config.yaml
d_mlp: 1920
parallel_block: true
optimizer: "muon_variant"
decay_fraction: 0.819
doc_mask: false
Each number is 500 + 25 x the weight over the matrix's rms, rounded and kept within 0 to 999. Layers, rows and columns count from 0. Numbers have three digits each.

# down: layer 7 MLP down (transposed), 1920x320, rms 0.0353, rows 687-786, columns 192-255
# up: layer 7 MLP up, 1920x320, rms 0.0819, rows 688-787, columns 192-255
down687:475469510483510501512503509542513465512504490506469510497506506511493528534504481485477513511525507487500490533521486500528534493493500511507465537485476493514496505497519546488517480553463555
up688:532458483525462525487428516504453490497531509538503484505511492555507516549515529516453459492529479518540471459508480511493494511465490495514495478553470510481494484533523508502439548489510532
down688:474488479490522525474553521494535512528497496469492448517486492516497495488471517521476504507528515516510481511519527467486527504498503497528485534464513499479513510491510520549542492488462499
up689:527519544503498444489513461465502510539469499509539485488480543499490513492517497535509469511476511520503516530510479509473481491507506482528515522506484502545499525538464497509454480468473490
down689:488472509484547504489450501479521470485477482467497572507487507499469513500526502498487491524506562531500467472543473511451509543495509517507509498528481558504477497470467478485469503477500490
up690:524518472522513506506506502572508547494499493503506525463526489495532491536512521521506530495494501494535542485503475483483511457485446512501528487518477483519486508514499520505460503500495480
down690:509493507542519463478517530469535541513483508511472498489498522455486501465544525523550486536491488503505554466500514491550464497497502493494520468521463462495464490528487486482530513511512535
up691:507508450518518514492547514538471497484499523558504525536460433513495472483529445478457466511495498534498514511498464511516499536495490516495517502478492492551511533475470458511498494534492491
down691:469473528455563483498494511437509500510544505465516482531522463515503519502519554508462483451496475501486482543517466508556451484493473451499491489477513465490490512547452478476505548503507488
up692:487515520512469505539486562487500474486506493509484498532506492409511492516523459477503480485466521500515533474498492531483506474492488489488537537507479503449508521448485515521514524446519504
down692:460497462522510470503489554468502482489513512531515527450476510506492557494479490517462477536478505535472505470469500501507533475440476480503481517477530518542476492533516501473470521551488516
up693:511525476518467498477462539466514524518481504520505443518502527491526540466466492515466510505481497499562479538496488507501519527506522500491540536482494549466503544462462498488494468521484478
down693:563500481504488510498529493498504467478506507493520495516509469521506526511515483520502483489541523488481523506509575492510533509474500481517499517521541500548498505489510495490481529503507463
up694:551488493536518512546513493487562451488488520507500539473542486469517506546464538504515500449511495515490466502501480489526490506523478531506519480511535481503526468448519458541508546489495454
down694:513505539499481489472448494485454478462492504540481508502493511465506527495532478481513482466507491492484496500484490536494533527561482468491490569460510487508475493480514474495491497486504481
up695:520521457497484465499480498489492482494483523501488531478516533496477465506507487480496489514477542502502494469474472472483502578503489469492484478536548491510491517459525509502495526485519508
down695:472503527528501518565517499510487488465519501497489500499511471482474532476464535497585503465499506517448521480484523453516474539492508460493466508500471483506524517521479523505490505482536519
up696:495444481494487498502540489533476472490474499456483471472488511475487482525480501498488508526446488507470463501493509515513448520499495544498528476493506456496501457521461525507475483518480487
down696:505501503555522489505504488513503496501539481531497506499529529502482491540502492519469461467505520515526500452512522494509515534504516491512461457500509489508485476459505491499503468525519485
up697:487552518497446510528503521532508467530497531524471510478486510507525488458520515492521505471466528472457486496541514490513519494503503477486531501540494443538512461472479509483532528498504469
down697:477475472511460529488480464477520517458506484528538557474514518484470521541488491490480503528521483522472495524474462499518470498498501479494496514550554540508517463505504457467519532513495493
up698:492511483503496479520480556491513510512515506509480540516510458534490512491497516537507468495551507536528483468482499465451503486497503512478456506493501519497503488485494510514485497529501565
down698:525507517508544539496490499496491482482499555503500510477513475507478495512480456510513511476489524500542491471494498495520481466523503517531469508484489483462543484466497499500517489511553529
up699:497522538500471480507510477474514538465504482492471506466517538460511472490481469498507492521549530505484513535484551506518508509441507492441470515514518473477503524543461505509492540495514489
down699:467473502498530489581475543510530494467525470521485484533491529517494486502529489474465505538516546491511474458516481468535508504514480498571469467497531501513459477434550474507490454480473489
up700:505494474458508529520571501463457506502482504558505504486504520487482434487503537486479522507484504514496486474465527476512505457480504501499506508499536521488511478483518471525529520449509477
down700:488476503554501518500493513484498433537477513536521470489530483493525485503527484573548505479487453462512482466455532475504544508501467485456423489521546496461495550510518485476528559448536486
up701:478528496519460530486534494465502483516519560503513491551526459497529492441491474520478501479504522470509523487457504490512507508485471522490535484490531507451474499520542513482483503486525500
down701:504483477488492503505489543503521474517502524464497493566473515524504500516518466497507484516506484530447475470517512504567497499462527523513502516513492530506519494518543490586475489527483458
up702:465490546501510478513493503487523515504533527494481513460499541467514512531481427502469463544512538491490480517484508490497527497497484494540538554500520491490502482511475507520528513527515505
down702:511516491506476474516543517515541422525522450517500523473498510526520450487520513551501507492468502504499510482473489511501492492521527493506532493478494540518493505542546482507484495489441463
up703:542548483527460497534509470483474509538494488493530466524514527479500455477479502508489471533498507493520501501478536485500476535461509499466506506502518471469499510544474499494480520512505481
down703:513487474481514505512503529505483492502494512486502509518456508492537498464503496480484500490478489543509511535528438511506496508441574521508567496480485519479530491494455487504505513466562514
up704:516511553500482526479483482495501487496512497519481470473503489526437472470474481523516497490500513516483493488513490498492518499515497487497478502526510483465547489494520502492456536498475519
down704:468535510507519491471490470488483499478506544480503581466502513459481563482523483539479513497517505452488488501502505496507450511492497510504469549469511508520484517506507497529508498504503511
up705:552461487528492453496506522493485501527466484479518498468468526504504542501502479547513491508510453491525490457512543499506563535476449508498492515482477521491508515443510487501516455499521506
down705:457489501523475499496491478519455494508475537483528468464474480493496497501523539484466473504537487463496494474518499541488536493507488480554525530469556492470456529469494530500473511476525496
up706:488472533505477523516491489508516482500529484486515488477535513466480513522488469486515463470507466498501512505522481494500491498509469562539488481505509478546509508547492482479498533487509519
down706:486473480488509449497480457519481465472498479487516483522539524484452500502520447481519481448453452512479525519538472547515490500483472507465530509486528505478465509511488534535516556506502513
up707:508533509542529516504511551511517473489462527446528472486534514498504490529481508461506459504503486499491471520476549498532512501529482561459500493554461516514497531519443480518507527448511513
down707:521472487486470443488566531485514501494470473505526530516509523499512475495505512536516494454515478547477493498509480510542529456501501509464494505510545515504483490538515522477501468458502504
up708:476506470480496508528523470466506473515518514534492495467480489494478479507501522494472473532465479524508444533511477493481505502473487560530522498479484471472479518468474518521491534470559502
down708:503491488468461535489498474441490518460455514492553517523540549495519517491514487477536498488541491488481552532496485509481508494470514470494546462507504541489517538506489519455492513493456501
up709:476475499518470533514526471493535471467464553527501502488505483503487542490491501424500491462524501550521564494463528510495524453501526530491522471489509467477495525520551445498549503510517488
down709:488521475488523451478575527533517501525510517468523528508495481508459512530460473518535467506526456520498473475548507526468507508479517494489492489510518487502497529445496472507523541469476477
up710:486472516513510462501475497483475534519493537495544480514517511548509498492518496525493501479487486502470540494548514518484494497500524485548527502453499502510462566479501480525505542488508507
down710:449490483503477541503470499494519482507456479525510543501480489460460488530538477497527484472487520511492460514539467483491506495518537554453532519471522496447474494544506491474502489517489488
up711:471508516509541465511523534511481515499446473506468545531490513510518491519520545497493454498488517516466468521453522470443552499464472486509532491514498511513476517481507544518461491448507523
down711:533521487483525471433495480511506504507486500519491500521490531473468514525553529539488489451496476477523485512480541478508472490532492492509527520508502492484582497512512517476467535494536495
up712:535471489530492528506518510509496522508505497528490479521455466548520495477551569464514512450491527515498520507489484503486524478518491508444503517527559500480467524543498494478479462476504534
down712:501497472529496522458454520478515506524518539493522505475520471511507480471488485485535533502490515524504523560471470466515495500494495456480467489498477478483511507496503510500489515493513479
up713:524502506503516464505508493496514426519520554512501510453518479534511510485475522501492519535468494494516473523511534489511472501463465518517540483532528520510493533483519526511525485528539466
down713:507488501492484519496468529495502499481519553483486518505513527498523547488464514452512514515475510490496478526520495503496486462487465517482495507447491459537496524477524461502506475481498511
up714:481479504489491542504490528450527540512492512492490471505533465492496463543506460490467496504497448553503483521525507479513489492484435512446511529473532546509493522492488493502479532536486471
down714:489502517475490517498518484501495470482501480497491505508504534509464512503497472513505493465560492509496487477488466497467485471487496521487484496523509462472492531530553521539510489499465530
up715:491510530507448498517487501499492530486492517542471508474443509491535484520526503522476476516508508497462536485515487534532491537534490484516530519487513525467465550451540555529518478477504451
down715:502516502528478541517545476525484476490512523508520493467491519490528524491497539542492520466531477503498489487508519507480500572472541490512501510552473527447497489482471479464521471483515472
up716:559489525481493477514499517504497512519476475494450491433475482505580494516524535447546532559492493508518496495492504440494495494482511492492452519512490467514516478507503452516517495481507494
down716:481490500491571472542469481535536500491496502545537535514495542507511502529473507439510504494525495522486512489529527543511507497547508449487502484455510493501482510516551501473494475522518486
up717:503515496455454503507533521475520505479525510466526499518500517505452542515466476511493489529452498533506526549513504458542532486503430524537504486488487492504478526493505490496519552506515529
down717:489450480535518469512521494478492505490492539503490508483489499487508478486501469514500492504524502491507507498487486486495499532483506497510512482480498505516541505494460477534458465492504495
up718:557493489560487506486512570496496505541555512545458524493520535501559531466468499429513514474476520494483489505495528478487521494503448506472537494457453545451476524476498527469513500500505498
down718:500515494475560512455492552540537520528501485514484544524471517446482496504487510464493497485514436448511471521521459520471498540471519503503533533456464507497523490499481519431483488467493514
up719:511460498484464543517513470506502452517531525469491464493518473493479481505484493473544531487488485482492506487462487499512496462461483481529469494515525472475555505479544442483511475516512489
down719:515473517527469477451451566539491529519502505526523504481493490502459460510527492508508477504479459540510482537493467498566537504465513543531514557539504525471509505506539491485496492478448496
up720:488524503505531509494457550542484442498505503508490510469507501516515496501529507554530454483491507489465525487489497515487522512523514526492474516473479513466482490517513469471513506508484483
down720:451509497471501508485537479541517466527564488511472458510493547515489491488470501544474487480453494514514477472458538495520467488530496502525491472511513526490515445484488508483471506504475514
up721:519494487502518457482486493482506506503531503483501460480513493516490482509484493440515476532498480495471480505522528458497535455521515499522510492524489457507497473508553527518489508476526506
down721:523499463490472523494469511522503490474468507497503503521487466478522501473510458486549494481515496521509556491498493508532452502516516496464523503488523524498473462532517510503478509513489494
up722:512495496510543465482501522516504498518589478534458456518457466522489505463494506503517527498500499472496518528504507498495505465488504474485536552469491509475504499510501486497522500482501509
down722:529503529525511508530466505521463500497475491475476484529524444508444487468523543521514465458467550501533514511494617484485484537544515526475490507506491507478513487514491465553497503514488500
up723:501481499497491474492513516524492502496505545518470509516472494470514527476495480499525446509492485500488458500527472503530491483487455448469482527548489525472468549521504499517511494505546486
down723:497474539478473503516493479518511523440493505546543494489495432478485533526497485481527521481507487485488512523473527459478499535493481452457522472499510474464457496506499482543524507519517502
up724:482522503487488494559516510448461466505472491526519472533456545537511496520475475516500529499483499561487477504498433512482487472513483539555494530529512511503536505515583505515490522501517502
down724:518556492510502514499510514496492560499537485513538499506505485503524509472509511521469513491509515503486460481505525542539512480515562529499488463542470506485515519478485458486461464449501476
up725:540504490462475497526510514491487518481487501525476505506483490546485503480521512500483452505484532538504515490520498504523499505549495478486482503500514491495524525533552472506518540482460493
down725:476529475512540513455477507483499493488492495476447516558471526471497505518454470518509527488518499477500525466538516502533478455506510499506491488492461485500535507516504493492480505484492547
up726:505488514501474476498505497488442519495526529478480481547523471491493480537480513520478494477453496466522484462493464466478496530518502527542509507537511540493517521523522524490509500477525519
down726:496509508506521583503490461484504471482509494494530477519493495516518466504496456493518505519496485532474491510515500488525542512485510493528524506550483535522449477478507517505500506532497493
up727:501462498451472557507486516480489481521485498547457458552498481521468486491463497476497522492481505494496503529529532519525490490491514490465516454498490469496470528534501513499486493501512513
down727:468496504503473483486484527493509484493552508489451527519499489519504488490541497500489519476521520492483521500535489520485489496474526533522503474544495543527511497530485507501523498488451481
up728:496516472481484554482498460488490530526511500533498526512514507508516474495481512552529504525526458534483461507474496488510539467513520474483509504480501479448507464487526518507546527478532517
down728:478496468475512483528511489474514564545462469500479501475472496515471524498555465530484512494501531492519493510501516464506521523512490473473493488514534499506514470517495466510494532501528502
up729:511541504488517484466544468544511472470517473491449520444486483462466518529532515473503520532491506472479481533473497508553511493483501523462491480481499473513513564512514452534487459488494498
down729:482484490461499492489575479467453517491510496457478479506553524576511470512522521456495507476561529512513484475512492558511480451524454489482531518487510538466493474499541494466492488521546513
up730:533481541461503546582560509505515515528496503485497507497498491519485487475496515527504468488521495521488477493497511516544528542494464481498518504532486547500502495430491512482494484459512494
down730:515485498513467529501530485510491515472523506459481478517495489502483500484471560466472527570457505525487486482482458548494521518475488529482510532495497477506541530458524486537496523474489477
up731:533497505490470506498499502459522555511515511509511501473462463482536477480543520476467521573531489541501462505475531470497476520472488530513499517505472465476506521508497484512465478473521489
down731:461491552496479511506493541519521515500523449532504505483522498485472485455508511497495522472496554491524514459518474503536497510496499497479499470486510499578495506454505502465501498513480518
up732:486468553453529512538478484501549484503461486517514474509538573488499504485466509518517487513520517468522494463535478517466518463503435511544551481511509486491520555545510496469488480476470539
down732:505488500477496528486507505486465422506466499507537449472509524494488504506520448482496550526498499479469500534534482493488498461471469474543458520438499504490510517499479492507518457538508521
up733:555497507515461461492460447522520462502545515502535518528506494513519501499503474524471509487509480516473515493478460479519516510484519543505447535515492556501438478483572476511550478496479515
down733:488489487512465497551561512480450474475487421507502505511523541507476531485459494477521517477474518499525499543492495503525495489497493465439526508513485495523519497518525487502550521510496471
up734:511452523547485508502529493511545566515511507486496526541531478507511447493463504456484467496538516502503512525499481466471490492510516486513491466524500492522494559490477511530490455444511534
down734:539462513531519502480466488537481533506439485549509507481505493560504475511493482517444508492480524535476460500479514462464476518484571521500523460484491516487522472531522493532486509460481480
up735:475538492524451473490473468468498477485526518491458490498534478519484441502518483500475401467484542483500509518516522464520493490508492522518510500489499458486515519505531503508510499540503512
down735:458527470469491517499492521501457515508487540498484493498477482524497523489522519505522493523503529486574459487492507525493500470487506526497540517503512523492470493498519493477515517491503499
up736:492528507496481505477527492523493504499505514547497497458483517507523462518471506498495476524522475485478545534480471525501489487498502459533469516488516476486478494475509536486475489482481468
down736:478539448459524491506498514495492537500491496474502507499504531489478500495498497487533523480500512505525512500482474485534493456506519504473507498487521477493493510524519479487512463524491517
up737:484501513531536504502513465486496481524522452447523448506485527476549485497503541455509519535493485465478495509490480489493480473495475508577472497501569510504509523526524514505504455505520462
down737:507513518513465515512491504510484509483479495537501531562479510518510500511471511482502530527494547503497465472478465471512489506486487522492531468516498524516486521468484533499507491507504503
up738:504499482509526521477499424492533570472481553473495459447495469501494484484493490513519466489437492445499524526531481500475497476465488505499515486467498535490479505519568502474510464491471529
down738:525459493509510481538501530563486457527497486450483524500492465532513532520552467534474482519493489549508515445499527470469540543459504514504446507469505505535467525526549468500512517497462459
up739:488520564501477502456564536437517496505507502537531516473505456546510512477441477508449505498468554501523482491519490507514507522502459508527500507532510500497480490465514515517472491461493497
down739:503509502517488546504481494481489479479487511494514504525503484462475515512525491472544498513479483506479509473506526529545505473490496474525474505468532451494491520517458502458527490471513483
up740:488508495516496492529480511501496501515522522473510457516514501488457523520526503522492510480485491515486518485526499472515500519549469480481497485528515484511534500543492515532525526497528493
down740:480486511529546504468495501527516472516516515473502514448449506546505489492481526480488510533495532489497484485511487478479472485468515526513517521511525493481468520495507490500486457504526523
up741:517523462543517489518471498532508514511483522471456482533463479476524502507487492483489502498495505485509522499502468486507487533516509528477517490519562515509502521512442478539505495458515456
down741:470466454476529507473444480490528502458509487510464495477512510497486496532513470482533519478477516519477461515521491503513505497546513473514498474499514508519513514477517491476508508516512468
up742:500460477510444500515491477518515507512495492502530530464475493507470474512466527498524513515528464543491516507522501502502531528505530490487525470498485452528547485508477521500521495481534518
down742:453510472492511510469530542489521505491480495484479503522498491517500535486518551512507479482491520480522494467477516484514465468475473486525422506513512524497469508513523535538508507497471496
up743:532489523501520449467489506499502550462518549499541445473453465507532487516498519487523511514499498490486468467531543464513506524477467501534489490496474533536519487489514511563513555434547514
down743:503539462584511517469506489499504492503457511505529514523523504484511510533473486481531477467517486529499535492530451486493506508476510490465551509533504504502508526486493486472537516521511514
up744:493518475431456508522501494516537479499495523497519491470546461492508534511511529503498511497537521512482454499513529439478473505515467495448508491488521477500496480505531512498518502543508503
down744:502494555499500492480549510533474480491523552509480497505551504504485476482481504481550500475475529477509465512505493490505479501521481474511491519505480461465499457465522478503529499496499483
up745:507527474499467493558480497479515517509482490461517496465512548460517524490541493511508478513481487497510459508458538463498497457501492497495495499528484537470533519486503477453470543501500467
down745:462524468511455504526496479484531503497476515455525526519514536515467483501507528496508511507505460472477521489505510506481529493511538497541508491523490476479491505490514472481489481470523535
up746:481481495496493488508464478466489509531465547502504482469480510508499471485484461500482435461490510505480522517520499475506498482480514559506493564504499511504490509464485469487543485504490486
down746:498521537495475523520535493506515514506454459452477477480527503503490468508534489503492524487505528517496483519506456476534516472504511495492529508527514477467484510504505519511496503514459492
up747:495490523506487494486451454472489500510461492471525517506508519498478513504537496527513493518494498455498472515506490483506493471455501457525538558546512501499523491528486519511493493531509491
down747:492528431507493513496487524500502502516493521492521508500504485519543479496492491492496484468524465540512493515481485518486499507533512527459515549500488492510514491451503485510468508506480514
up748:546519529489470550508455497499525481525548537498481459542504499496522463490597534499539486496508471523467481493491469491482499468497487459512477516530548532463506547473490523532548495548502479
down748:498528451480508493486481456509494484584496482513452468514525511455484495515520498531475513543519476506483548466498498531526485527497496477461490509533481489537503496477515541501516537499480507
up749:534525503549489452520513520503499536478492510510506516457508512469481481484457463485494512514534499555492487497495506488463481481515513533512477534533478475481517496505522515505476510500488501
down749:522525503502543512498476498478502483467526477507491526535514472515512555533500541513514490497519496488511461495530519508473490483448492533478499485503507487469467480463509470535498482493477492
up750:505568445490479556505526532502492523498488557508490469526546485510495463471498494469528518484454458517470467500492464509513522496485511501501483485535472464521485506468500489541511496543468555
down750:486524487489522535467532542501540527476493483498537504512521510495473472543492517471498474512474466494506557513520458533469504504567529536490468525507509521442459521498486460486481500523498504
up751:519519455506477501517490529457535491504478505483503479508521497501526509464515508503460478508464463476503541490496488530506528431523471517485491455515495494472470498507506502512461507500541483
down751:492516495466521524497525498489492502498540464481491471518514531482533541538496490522512506478466469471476470466487470481527521527523478485452520500502483494472534485544522504472467496484489519
up752:508487497501501503485484472511531559525532522487522493511539527541474489492498517517530507485509525513502527514506464519502511523490452489495495482516503485556508542528480530475446522524494504
down752:466481498544476541533505524534502464505521519511513490498554508496454459499519514483522435484482513529505495460522483512456522489530491491488568468533514533563530475517551458491505513510499478
up753:504518479504473492485508514412510508524508537476521499489480486488511485447496463512509550482497548497501536537488483529501518538461517509492523471519480498507496527479544498531498515441524535
down753:513463534472459461487495466478518480515516462508509533526508508500500520468519512515494502483538515528496496485463523511468520493479485525521512481533494500504514494488491478482519515485516532
up754:509520515501507515537459508522487505519485553481492531525504499512512515496448479527492484485495522518498485500505453492507472528487476515489488506496455466489473538503563485503448493480541498
down754:498475482543510488514458484505468498500475516543512510517541533507484504491522509441521458491489482491497495509488531514481512480496474506503508482508466478480511512496480488511560517454495459
up755:508485497549495504470516481544502514475504496478515495453499494523486518477499473538493525465507522488446515480478506488470520520533496482473473483546483492488516532532525490492517510493467475
down755:495549558509482515479499525486496529502544463516485505548510482527521484501495492477502499469503543501541521503517456482495534514492494486485484495468516444546486521520508502494509516508519475
up756:525486538448531440531508490466509497506475528483485458495515498459495501532509503514481484494524510496466507471512479475479468535453528550552531504484482524470544483485494500492511509488497482
down756:472497520483538465496493491480471483471512487473520458484512484485445496506490520532514501516483517497492502490538500455440507517481494506508525458512484513500510449514519514494459500485500457
up757:488497442511494520452492502556545467544511488510530548507511441491503521495505520509514512481479495478487516493510467520533528522516506490534507463488510499440498530496462508474514492531458518
down757:537510487485476468496477481483453489456481514510536498506499537526527452515499496511482546513511500533491528495484501521494506494464498478476486502516520550491485497511498481474496541486563497
up758:505487522518462502501484468463459546449514482510479470505502511493518478484493435480483513466519510516461539502466471476496517481504537510513489533524507484545478494513437543474517507509504496
down758:481494493528500506520488506476533508466559522478438495504493538487456528525522493442497527502513548525512508501509523517506480485522513498527506467469546481546524528525505492488495535527510486
up759:526504494494499446530484501454460474470474500508498491500470535513505496490523505562531478522463482457504486505505516475476504529523520524511494514493484506507511520502499525468559467497502488
down759:516522498519488498485500533514499475466528515500490473508460500513559443506493490505432528521516504516485461461509526437455477547504577522474510524525533501516484500512492525498485491506514516
up760:514473508527483513553497515491512505442528505504471486474506476473516485448535519509498491520479512495467544510449509497506511496487497508463497485525526488469503496493475481512492496482482515
down760:498486491517519452520502517521529470535499518490479526500496515478491478494472513509491504503534501473451506477517540517507482499479490514460487495516466463524496506503460512531515485513545490
up761:538512512474457481435476532537548521483528519493503512485507522504538489499513493540523495474498522512518505502507493460493503523493509490510486512485523489504495519508512451457524494477525521
down761:463502502485496536515510505516475546525493499484502483528520502528485486483497485485465476481461488465546510507480483539518484498522512505509498507494514505462508462473524506489467504485480492
up762:529495462498493478540469462464502538519506470506496520555508484467516532507521506505495494483514491512489493507538492500496498530492491483480505515542431498478505522495521512530499482503500501
down762:497467502481506494520460483479532478480496515494468468462489481492513484471475487508467525501539517488535497521500487548515525493493513486486465530499501546483518503490442532490511475529504516
up763:481527522508511535504504535507501481505514500517498477548497499446540529498477546508484486474480504473468492541509474509505471485460499491508488511532505486452427507515510515495488490451504466
down763:446507499544526516492454481500489542556501525450511471444496525541501462515508447502541509534473510508510506541512507497531526474550490503518500523493491476500488505471455493495490510506556514
up764:472450470517525454551510477494494486548530464492493487457504480452508483478521506536503472486467528500496513535477513497478495481448426475516536507502499528513520501509512479506531504472537529
down764:502516460484518461517528463520492520522536446511520512513525498489515513507501533532517494500480493503484483513487449556480490506494464520493508530487459473509522485529514469470497537508465524
up765:485509444458506495514504459510519487523472498492520511535506519510502498502461553487547521527458472525533469485512486485528523520515476510492506513529466517468470527549467564503522516547536527
down765:501495540512488473492516511460492509476492529495460462486501484498505522492523513451551496514523489497499512519525504483516540508504507531510525474493507483496514536508510508471464489499506485
up766:503512517511510518521520495470555516526527500464475510551477484512507489505520517494504497506522507510484477558499509478475479465498487505448469512504508503473505508529495469495537499452548506
down766:485507516450491520511494494465520474458556507505514490470503550527533495492535492541512499499503488493482536482476465488502531508541466493523483479471526509454530511510522491502497493507495499
up767:488486498514447536525530469489547486483526497508497504489489469510491451475518486460507493484501470520523477506457500504497516566466466491511514474503482535466464501486478552501484496458546485
down767:476494481542521492464516498492489526530465478488515508486507470522494512514504517494538550476447479512485526477517526507469518521547509442517464523491515433529503442467508504480449475508516520
up768:488463507494471439499484509503511502545533484507455513504509496468464483484475492541485469475500495562493520552476492508482515476458536494467473493509468447542475560474472496507494544521461480
down768:494520470527517512461511475502469502487492529504525514511469523479500505516466425522510523518540504519468520492536492467536508463486466478526525493480500519506517525514508529542495490518551493
up769:504518510517477556522511510478527509513502494513493499498485499497513469463491475475523495498507488563477527496516444506493470498497482478518534464530507495492425467499532451488488510493517489
down769:460480498504489530460479478497478500513485493501511488534514540523491495534469551554492517472437509494524497474525490525476494492491520519546517516536522501524505503518490493493508459530474550
up770:500457494459470529527499441472494554499507530514524508568485533463489499486518506494500503472477534502522518511527496505476536491462485485530498538541494487524494484482485507496545480539535509
down770:471539508495551490495553479532517545506519470445549484508544514505507511521498506510483487488534494466476545516476480488442480525482478499531513485477546503489508453487551468541530501475511542
up771:479542518513515481479471521497485495533465552503515480526504457512504459467525476527477459513418487489453536521527475500505497445481468579501522524526457502457514479540501478492496524536474502
down771:504528440493459547506558482471449503494498466475491481453494517467477490478543514463504473492495491476554520485509479499486497499450504507529510523537545528536512504463496515519506481534509456
up772:490453470490521448485504478527531542482525484508472451475506483472524551474558529466515497477508478521506502527531483481484467498481470461521545501510512475521506487556474483520507546501514518
down772:506502503458474486491496466521493521516468496481475451500496471499516522569492488475503510520459553506537506496460480522544493517506518476512499533489507466524486513456471429488509496505506487
up773:555530478526516548485545431479509495510483468500464497481482511474493472490506493496515472437506511525523530471480525449468466535424463506510557512514494500477516534474478479481509545476480515
down773:531536546492483486514470445567464496529508478576543532495498467517514461497450520495522480515513459472513467483455545521528522509527500510488508490468468511474460497548478427492472550492470461
up774:503474516511486496536481491489513491445524563524474476489522512522479476481506478523500520480515496543489485489562479512503523508517502464505513537498504503519500506499461484508478468487414466
down774:493501505525466552476506515511545506504488505514480551503498492513498516522491481509507514475481493484509519538524456469471448500499489501479507566521504511507506444505472492497487495514486440
up775:524495483496443482541516468472482529466537507499488467472486481469498521458502496518505508473491466485484529511516476518479473499490517503517519482527534502497518493526474523452503484495503505
down775:465510529534468512499493457497515520481493505487522453454502531545509526514498471509508489478427499490546517510534513481489510479495476514534499532449515518541508499461485479528525505538519490
up776:513543477495506481527482541466495497508470517545507531487512488501500499491435517514502523496491515469520472500475520493493538535527487508493450480502528527475536513492480437511548460496505527
down776:490505537506529509510476496528488500483515508488497524504518463498502508516455473504518514507496502542506473512472534515511494497453525475540464506514487523453484516483494518514510495492474501
up777:517512532508475538540511513538522476502478516495516510470480480492446484500481500532457510517488483526543463482477500532482504491483494455513479497499519523484506510492503524483484541479524514
down777:505481474505476486512494475519482495567480517488503500512558528517486461533542482491478511496520512513478492459502507515504460573510486476471537506507444480546478488535504479494505470499555492
up778:498501517475493500518505507504512490491516539520517502529485504513484502472464516519494481461525491512501524478507519519528500505527476492449511497572476489473464513510529494530492500523487497
down778:501513513545531494488514479491482539498510477505499478485502522479511469450537487484499507501476481516461491539464483500457493520503487486493495531489507462506503479521481484483485482498504443
up779:492496472498445473510482514469470521495466484500475488487520517473492509483543520541522525543461526500511468537492528469512509522486513495479458508470526493491495544516512505495464515493524473
down779:500534506512522524531525445481501463502492492492500496514542489537506474520481503528510521480532528539534506521495499478512494504500486502539490531560480482489484545502498497522522452526499454
up780:523481495515511486489519524517505494563520486500472527505501519487476488472558504496539466516516508543503481500515530481472512508492468511510504499483515484451467497492510474488525505495484502
down780:523531510524483478506489484487499484526549515509516512501526420491479509482550538513459530512501525463541487447543511514534519518480478465464473462544492524488456487527515494493522530514475499
up781:535500469505512522494490510475491481505541485486547508506461475453508475491504513524491491509469496470482501491502497484532528506481496494524530467562450516500530492460473500440503537508524499
down781:502479522472481526482465507486517524459507513469490509519548509491515512545522520508492487561472528503497461485477525512458497524459518509453487501473514509513541505475504519487470476497530501
up782:492513482457499496515453525488510514545497505532509515477531480452503475580510499508479445520531499521471488501499536487497510499541536530528545505469542464500479509520515493483427483506537506
down782:471483485504516506487447531482510514509470481558492531546485504518472469440495500500499529464510488525512554482472519495505494514507441484505462507470502526514439544485487479512525504501526475
up783:530466491464470514520507515508525458496527503524490521526500505482541513490481505495479504456469511504499456501500496501546480472498492485496493494493458518502502510477517436504543474499513474
down783:536478501499555491507500469544490490466532494504513465521486506502514544489486509505569436493462529488501520463529498461478531513482484511531495478489487519466504524541525528473492526511548545
up784:491553492491507478464508488504530543466489530542540506551560530490537483491513463496547526499508516480475495474451519516561504496501547510563524483529452527485512535453481514516500500495495534
down784:477535507514492516504467533517499501503496488532479453501454528505508529523496532549511514537513546476506540502469514486488481470479529484500553520478517472527465472528451531520532522477525486
up785:490482507474508507507512502484480471504522481508473500473519461474523481499455479456503486461517503536492478513511489543498511501487500457499487474560484489462535490499548484522490523492501477
down785:492468500509528492459483538525482513516477510488489544451490539504524529477483508501444501515537520520460556470452514526527534541513525480532486482519503486486507492470490488473518480504456532
up786:521517509521519489524533513477503459523519463520498504495499510497470500538503478497485485482535468511511520466543496472459511492492530544471481496500492473481576513461480495486540505484475479
down786:498523536465488481510502507481472512517498488505505494487489542496492483529484520494475527469514515488521504475478482503520522517507513525469511540476494519467468486523514475499512515528472524
up787:510493531502488494463476478504527488516490525516512491499455484529521533488527476475488500499506493491480489543526479526506491478536472501493489450527493511534523501500509516515481479459466544